From a checkpoint of a small transformer trained on Wikipedia.
Size: 14 layers, width 384, 6 heads of 64, vocabulary 16384, 37.4M parameters.
Architecture: RMSNorm before each block, rotary positions, biases on query, key and value, untied embeddings, capped logits.
Training: a variant of Muon for these matrices, 293M tokens, 8951 steps.
Each number is 200 + 40 x the weight over its row's rms, rounded and kept within 0 to 999. Layers, rows and columns count from 0. The size before them is the row's rms in percent of the matrix's.

# v: layer 2 attention value, 384x384, rms 0.186, rows 88-100, columns 0-127
# o: layer 2 attention output (transposed), 384x384, rms 0.358, rows 88-99, columns 0-127
v88,096,195,228,186,232,145,198,207,194,264,152,257,198,253,149,131,180,198,165,191,212,218,160,250,91,167,165,195,209,174,164,241,160,160,191,174,140,189,194,218,179,176,252,174,178,193,183,209,200,151,187,188,166,190,157,209,266,230,287,228,154,197,217,170,188,231,201,210,236,220,205,218,175,205,222,179,238,186,163,236,192,246,181,271,202,312,187,237,140,211,197,242,211,252,198,276,206,199,175,250,181,159,249,193,216,204,216,191,222,241,187,241,194,195,141,217,196,217,203,239,135,201,266,137,163,173,244,153,202
o88,102,199,164,192,116,200,187,181,161,162,327,151,242,175,250,272,168,253,125,164,163,181,269,203,197,137,266,147,223,292,199,168,154,237,114,195,291,155,226,172,198,173,186,227,229,210,186,187,141,202,295,152,168,238,267,251,158,153,126,202,243,156,138,220,124,192,171,124,140,209,168,225,156,182,170,265,251,135,172,186,209,162,258,186,259,229,244,156,159,249,244,185,256,182,209,192,141,234,160,204,187,179,163,254,152,219,250,223,152,234,176,258,324,232,189,176,183,189,174,199,182,260,232,248,208,231,214,193,194
v89,100,234,246,208,188,156,257,150,253,194,197,197,246,260,192,206,171,218,258,160,230,217,189,220,192,222,184,184,336,254,206,191,142,228,242,206,179,228,199,268,149,257,254,234,214,179,233,169,202,146,144,184,193,201,238,174,214,198,220,194,165,196,248,194,271,169,133,166,160,237,200,232,150,116,228,194,185,125,172,224,194,139,187,195,237,191,250,153,178,206,215,159,241,260,195,194,153,187,251,199,174,164,231,152,254,191,194,195,209,222,112,243,227,230,160,225,218,159,262,233,124,178,153,222,198,205,181,210,188
o89,103,224,157,215,207,276,177,203,212,234,185,185,247,166,138,194,190,152,185,217,172,237,168,253,173,261,208,191,139,189,131,217,205,199,186,213,209,142,192,174,164,271,218,249,191,198,229,206,133,180,254,242,225,201,225,242,221,168,231,141,231,111,241,235,163,134,187,202,188,241,125,209,211,240,278,179,226,147,257,243,233,197,255,218,157,160,118,205,165,195,188,304,202,205,255,192,251,165,143,227,191,213,136,245,132,157,182,161,290,264,184,189,211,240,184,256,206,231,163,186,142,264,227,219,269,253,252,142,203
v90,096,207,179,159,187,208,188,134,178,196,113,186,247,214,181,235,206,249,176,247,234,215,155,179,84,233,216,181,221,222,198,239,184,201,158,176,137,209,164,259,249,238,95,151,137,255,168,229,197,251,192,228,109,291,209,223,188,148,238,162,158,151,230,208,220,127,183,154,173,179,174,208,154,173,183,232,202,304,171,144,226,146,197,238,180,226,228,186,194,163,206,215,207,274,212,164,209,260,208,142,241,187,225,166,254,211,222,204,176,220,208,204,117,190,262,214,131,153,302,157,178,217,218,187,175,186,317,258,231
o90,094,141,222,210,197,194,147,248,188,132,247,195,175,117,261,221,194,189,185,154,192,236,213,186,261,205,137,193,170,145,144,184,176,205,185,257,160,122,202,179,140,246,185,148,166,155,261,230,229,87,300,195,196,229,216,197,219,193,174,129,203,185,173,228,232,256,186,181,188,153,163,169,241,229,203,232,223,163,207,231,228,231,230,168,267,201,109,141,278,199,163,227,160,157,142,214,142,218,292,153,122,259,213,159,214,113,195,122,219,187,276,155,214,274,236,182,208,188,162,201,139,195,266,225,158,177,249,158,162
v91,097,303,151,219,157,221,200,120,158,185,187,135,186,223,206,156,176,278,182,218,143,157,237,244,159,235,169,200,173,211,240,188,201,266,168,208,194,225,171,191,218,196,219,243,191,151,198,163,188,183,228,179,164,164,189,175,150,206,191,127,271,209,254,232,222,152,155,161,267,155,232,141,250,223,215,220,174,207,189,223,136,225,127,183,181,242,180,150,252,189,192,131,164,243,276,166,314,232,159,220,183,161,163,178,292,224,260,304,277,199,175,250,175,214,166,341,198,243,175,168,109,218,152,175,210,233,186,274,204
o91,095,177,207,204,245,240,189,162,179,213,182,203,229,176,218,231,248,170,270,233,215,225,185,173,157,186,250,238,115,210,146,209,216,210,189,186,218,249,240,160,125,209,241,156,203,305,215,198,209,253,260,216,272,182,184,207,222,221,207,126,181,159,219,150,249,181,176,140,200,248,205,207,220,111,197,185,164,199,187,196,220,207,185,181,123,155,252,95,296,176,196,197,195,147,198,209,186,247,193,237,245,155,177,141,217,201,249,208,194,172,233,196,160,191,137,135,164,184,198,159,207,214,234,164,221,201,157,130,162
v92,100,135,197,115,210,221,202,184,249,150,156,200,158,179,169,139,196,254,220,243,261,216,164,244,278,278,170,215,194,152,158,244,201,283,266,180,221,141,212,185,174,181,144,179,193,177,186,175,220,164,256,205,240,163,158,135,121,218,174,190,194,167,239,222,228,154,216,209,236,262,238,162,142,267,216,213,195,219,180,188,177,294,161,269,224,219,273,117,223,234,218,182,199,171,234,260,180,134,155,147,235,139,173,199,148,257,175,209,276,218,185,240,187,203,209,228,241,196,159,200,184,134,201,195,203,117,167,212,213
o92,102,139,112,145,210,225,176,237,128,233,233,177,198,182,238,207,254,226,128,175,181,194,167,166,150,197,188,224,214,273,172,120,153,227,243,155,237,198,179,272,188,168,199,235,194,227,213,229,195,236,176,170,195,215,237,236,248,175,258,182,186,176,252,122,206,233,204,181,227,241,168,211,279,147,182,194,179,193,223,208,233,189,253,223,160,278,189,184,234,200,228,149,270,232,241,196,253,229,134,191,214,227,178,159,181,155,234,157,210,150,168,160,166,181,208,178,292,257,201,169,140,284,179,258,216,254,287,201,156
v93,099,259,188,217,155,213,186,227,222,205,182,176,184,205,224,179,201,139,199,208,196,129,72,184,188,195,168,149,131,235,217,224,190,195,251,74,218,193,220,161,224,208,175,198,245,215,240,153,221,182,143,255,205,226,180,167,254,163,168,123,104,290,227,240,187,215,187,224,209,193,173,176,217,299,200,169,248,168,178,248,255,239,301,257,207,185,229,210,202,196,198,160,229,191,248,187,222,226,301,301,219,268,133,186,176,141,147,231,188,147,247,131,187,283,235,177,177,232,196,238,246,246,183,172,199,159,209,124,176
o93,100,168,227,262,220,193,181,106,187,206,203,182,240,251,206,247,145,184,177,247,237,303,172,220,249,180,111,209,257,200,214,216,210,212,181,212,201,200,222,204,183,161,228,117,161,194,169,237,143,138,186,252,259,117,241,256,168,216,164,146,192,146,228,202,242,191,241,220,152,160,198,269,213,208,154,185,206,149,221,177,111,296,213,196,234,209,153,254,249,225,174,131,262,194,242,182,183,207,149,199,165,146,252,286,287,210,188,179,234,149,260,242,226,145,222,121,196,184,177,185,238,182,199,219,142,183,126,197,126
v94,098,272,164,178,248,205,138,213,214,146,221,187,254,216,168,186,242,251,236,163,169,254,193,133,243,215,228,216,240,175,153,215,143,251,205,171,233,210,257,204,203,218,197,132,167,236,169,182,216,105,113,154,162,273,243,163,170,180,212,199,181,219,196,120,225,173,151,185,169,208,224,209,215,234,283,234,159,217,207,177,173,231,219,205,203,183,237,125,121,223,162,163,170,177,166,247,207,197,169,178,191,221,177,181,225,205,110,137,206,148,120,185,215,186,271,222,230,160,298,154,228,218,202,153,211,163,204,188,198
o94,099,214,265,191,184,218,191,188,188,205,140,294,211,95,277,238,237,228,180,256,203,169,191,165,200,209,199,166,136,180,181,234,209,136,130,195,125,225,171,253,163,277,259,261,147,277,159,176,135,196,181,228,241,246,175,186,136,215,202,179,159,201,245,227,201,158,183,226,247,209,125,174,173,212,168,191,232,212,204,133,267,175,149,180,174,120,252,257,138,152,240,179,203,199,164,198,160,195,193,191,213,145,218,211,213,278,162,201,190,172,256,205,222,191,251,218,173,248,81,217,207,221,207,174,208,189,170,234,195
v95,097,196,157,209,219,211,123,148,137,247,270,163,184,300,157,114,239,249,238,251,187,210,158,140,287,182,184,179,221,115,202,156,215,112,186,236,240,203,191,209,208,228,189,189,219,260,169,206,143,187,203,187,200,207,203,174,253,235,193,115,287,208,259,150,213,218,237,237,254,265,191,210,158,158,214,191,207,204,251,169,207,203,208,201,152,236,247,204,202,248,208,178,194,173,182,160,212,202,160,289,161,172,257,251,189,219,187,240,238,184,243,197,199,222,236,200,216,173,170,128,266,205,81,148,173,164,277,165,212
o95,090,200,158,233,142,178,140,133,172,201,216,275,191,159,146,254,232,222,151,158,206,251,133,154,127,165,240,233,175,292,186,207,196,191,197,165,224,193,224,166,163,187,165,222,167,191,137,104,235,195,105,245,198,260,304,189,173,162,214,255,193,144,212,211,217,207,196,234,192,168,93,243,211,250,214,258,187,200,169,211,152,197,218,223,177,230,121,190,231,230,205,203,179,316,181,232,133,183,219,204,215,242,162,273,213,205,208,168,182,125,196,224,113,261,190,215,223,204,309,220,201,199,197,194,193,275,170,231,184
v96,098,129,234,246,250,192,149,158,216,187,235,219,146,221,146,154,145,179,84,175,164,289,232,177,293,210,274,203,231,296,256,203,180,204,177,175,173,113,200,219,265,196,212,179,198,235,194,189,168,229,199,225,183,223,226,230,163,241,237,184,135,299,156,231,173,239,176,172,227,125,173,246,217,158,127,173,207,207,250,260,177,223,215,255,172,189,136,148,206,224,147,208,195,173,253,196,194,222,235,123,230,122,179,205,234,221,199,232,145,204,166,161,231,203,205,253,218,212,140,149,215,166,255,217,161,184,214,227,204
o96,097,245,213,142,259,250,230,247,175,191,230,153,216,167,235,158,240,362,186,146,216,156,194,179,182,214,192,215,152,224,222,226,201,197,220,203,264,181,167,216,244,161,280,231,194,130,253,135,274,177,137,209,235,213,220,212,192,155,219,175,260,164,151,187,260,150,182,205,127,204,185,247,259,188,230,225,182,181,187,186,243,145,207,220,215,178,216,149,204,175,222,201,220,177,223,163,231,196,198,260,192,152,212,106,222,183,207,228,191,229,191,238,235,86,162,163,198,227,245,152,134,261,122,242,234,159,242,157,228
v97,103,154,231,187,188,142,200,99,277,180,258,201,179,198,290,210,174,180,216,191,196,253,188,117,148,240,139,276,242,172,206,177,204,162,229,305,205,245,239,147,278,197,201,213,179,161,265,196,235,237,168,253,201,157,191,192,163,262,163,207,205,137,175,224,168,110,138,70,246,220,252,237,185,151,169,192,204,157,234,238,181,182,184,150,189,160,193,235,240,182,109,188,180,180,212,168,212,161,243,228,155,190,319,237,231,244,212,216,206,207,211,239,182,206,189,234,169,206,153,244,184,188,151,165,258,247,169,241,197
o97,109,170,195,159,186,226,218,249,197,188,219,190,178,234,172,224,187,204,234,177,286,130,158,190,212,205,160,168,249,144,205,205,213,160,245,202,205,200,290,216,175,234,224,193,206,228,98,177,121,187,206,177,204,223,184,125,227,158,266,139,226,164,162,248,169,254,263,244,211,225,168,251,227,127,128,158,208,189,214,112,111,271,117,198,164,176,175,161,219,201,170,238,158,221,217,301,227,223,231,210,173,155,170,236,239,101,244,146,236,222,252,160,185,200,209,202,175,88,257,75,185,258,194,282,146,219,254,176,203
v98,099,199,213,199,234,210,186,193,148,236,251,103,132,221,177,189,268,223,190,171,219,197,126,247,242,227,225,224,126,268,173,210,234,228,159,194,238,215,293,167,121,191,164,176,208,261,160,198,242,294,191,242,147,177,243,172,171,225,212,162,150,143,161,245,139,229,215,180,209,185,156,270,202,191,180,199,177,212,177,122,247,178,187,259,224,211,237,156,284,185,274,222,237,197,233,139,171,138,275,242,116,193,150,211,154,253,237,263,174,176,247,197,145,161,232,268,236,193,170,185,243,244,171,170,233,122,142,242,179
o98,100,189,270,237,182,184,219,185,220,141,232,238,198,150,137,169,197,186,139,133,226,192,232,187,134,224,176,196,288,170,137,178,172,204,252,215,174,207,165,168,179,234,178,211,202,190,163,266,233,149,190,192,252,182,221,201,256,265,155,233,268,219,225,77,256,215,153,247,105,190,185,230,164,289,181,189,251,199,133,108,223,192,195,240,194,263,197,129,203,234,189,197,196,217,153,167,205,207,160,248,226,188,214,208,220,158,183,260,173,250,154,245,221,256,178,193,198,203,301,119,200,222,232,230,205,223,182,219,162
v99,099,210,227,234,138,206,174,208,223,194,131,208,210,247,154,217,221,250,249,186,150,132,201,192,241,186,273,209,116,263,210,178,195,232,145,158,217,196,131,206,226,279,256,193,185,157,216,215,249,139,239,186,177,224,182,180,257,235,163,149,205,198,210,287,307,247,231,145,314,228,211,227,297,219,167,233,186,252,201,253,221,271,139,254,230,154,140,253,202,254,144,197,222,113,185,149,192,167,255,218,224,225,215,229,240,141,174,218,253,174,304,129,255,158,204,161,185,163,217,217,246,94,224,132,190,262,173,224,261
o99,096,226,168,87,166,252,206,233,157,227,167,166,215,197,197,178,258,224,207,218,136,256,205,170,138,180,170,188,237,173,242,223,181,205,212,167,272,227,230,214,225,178,179,176,269,203,145,229,171,175,221,255,188,163,182,197,248,183,166,170,197,251,238,173,200,205,190,134,138,231,157,229,198,174,190,241,201,138,225,175,121,142,252,191,167,188,242,128,275,127,262,248,164,283,214,167,144,242,210,204,152,271,250,251,265,262,177,207,166,148,188,224,247,195,162,223,188,166,289,178,208,245,156,251,186,143,155,252,227
v100,096,232,212,235,149,166,201,128,186,157,279,219,235,126,221,230,127,210,195,150,201,190,194,267,252,209,164,231,254,180,143,139,214,185,229,224,197,209,160,201,245,181,240,200,213,177,206,183,129,181,176,214,258,192,202,123,56,148,148,156,219,162,184,131,224,136,193,216,197,133,124,220,138,259,200,266,183,123,195,251,219,242,249,164,247,154,270,194,157,264,241,215,257,195,192,163,204,214,183,185,193,188,227,192,219,229,210,271,218,193,212,135,209,171,219,202,231,196,214,296,257,153,166,193,174,201,149,162,181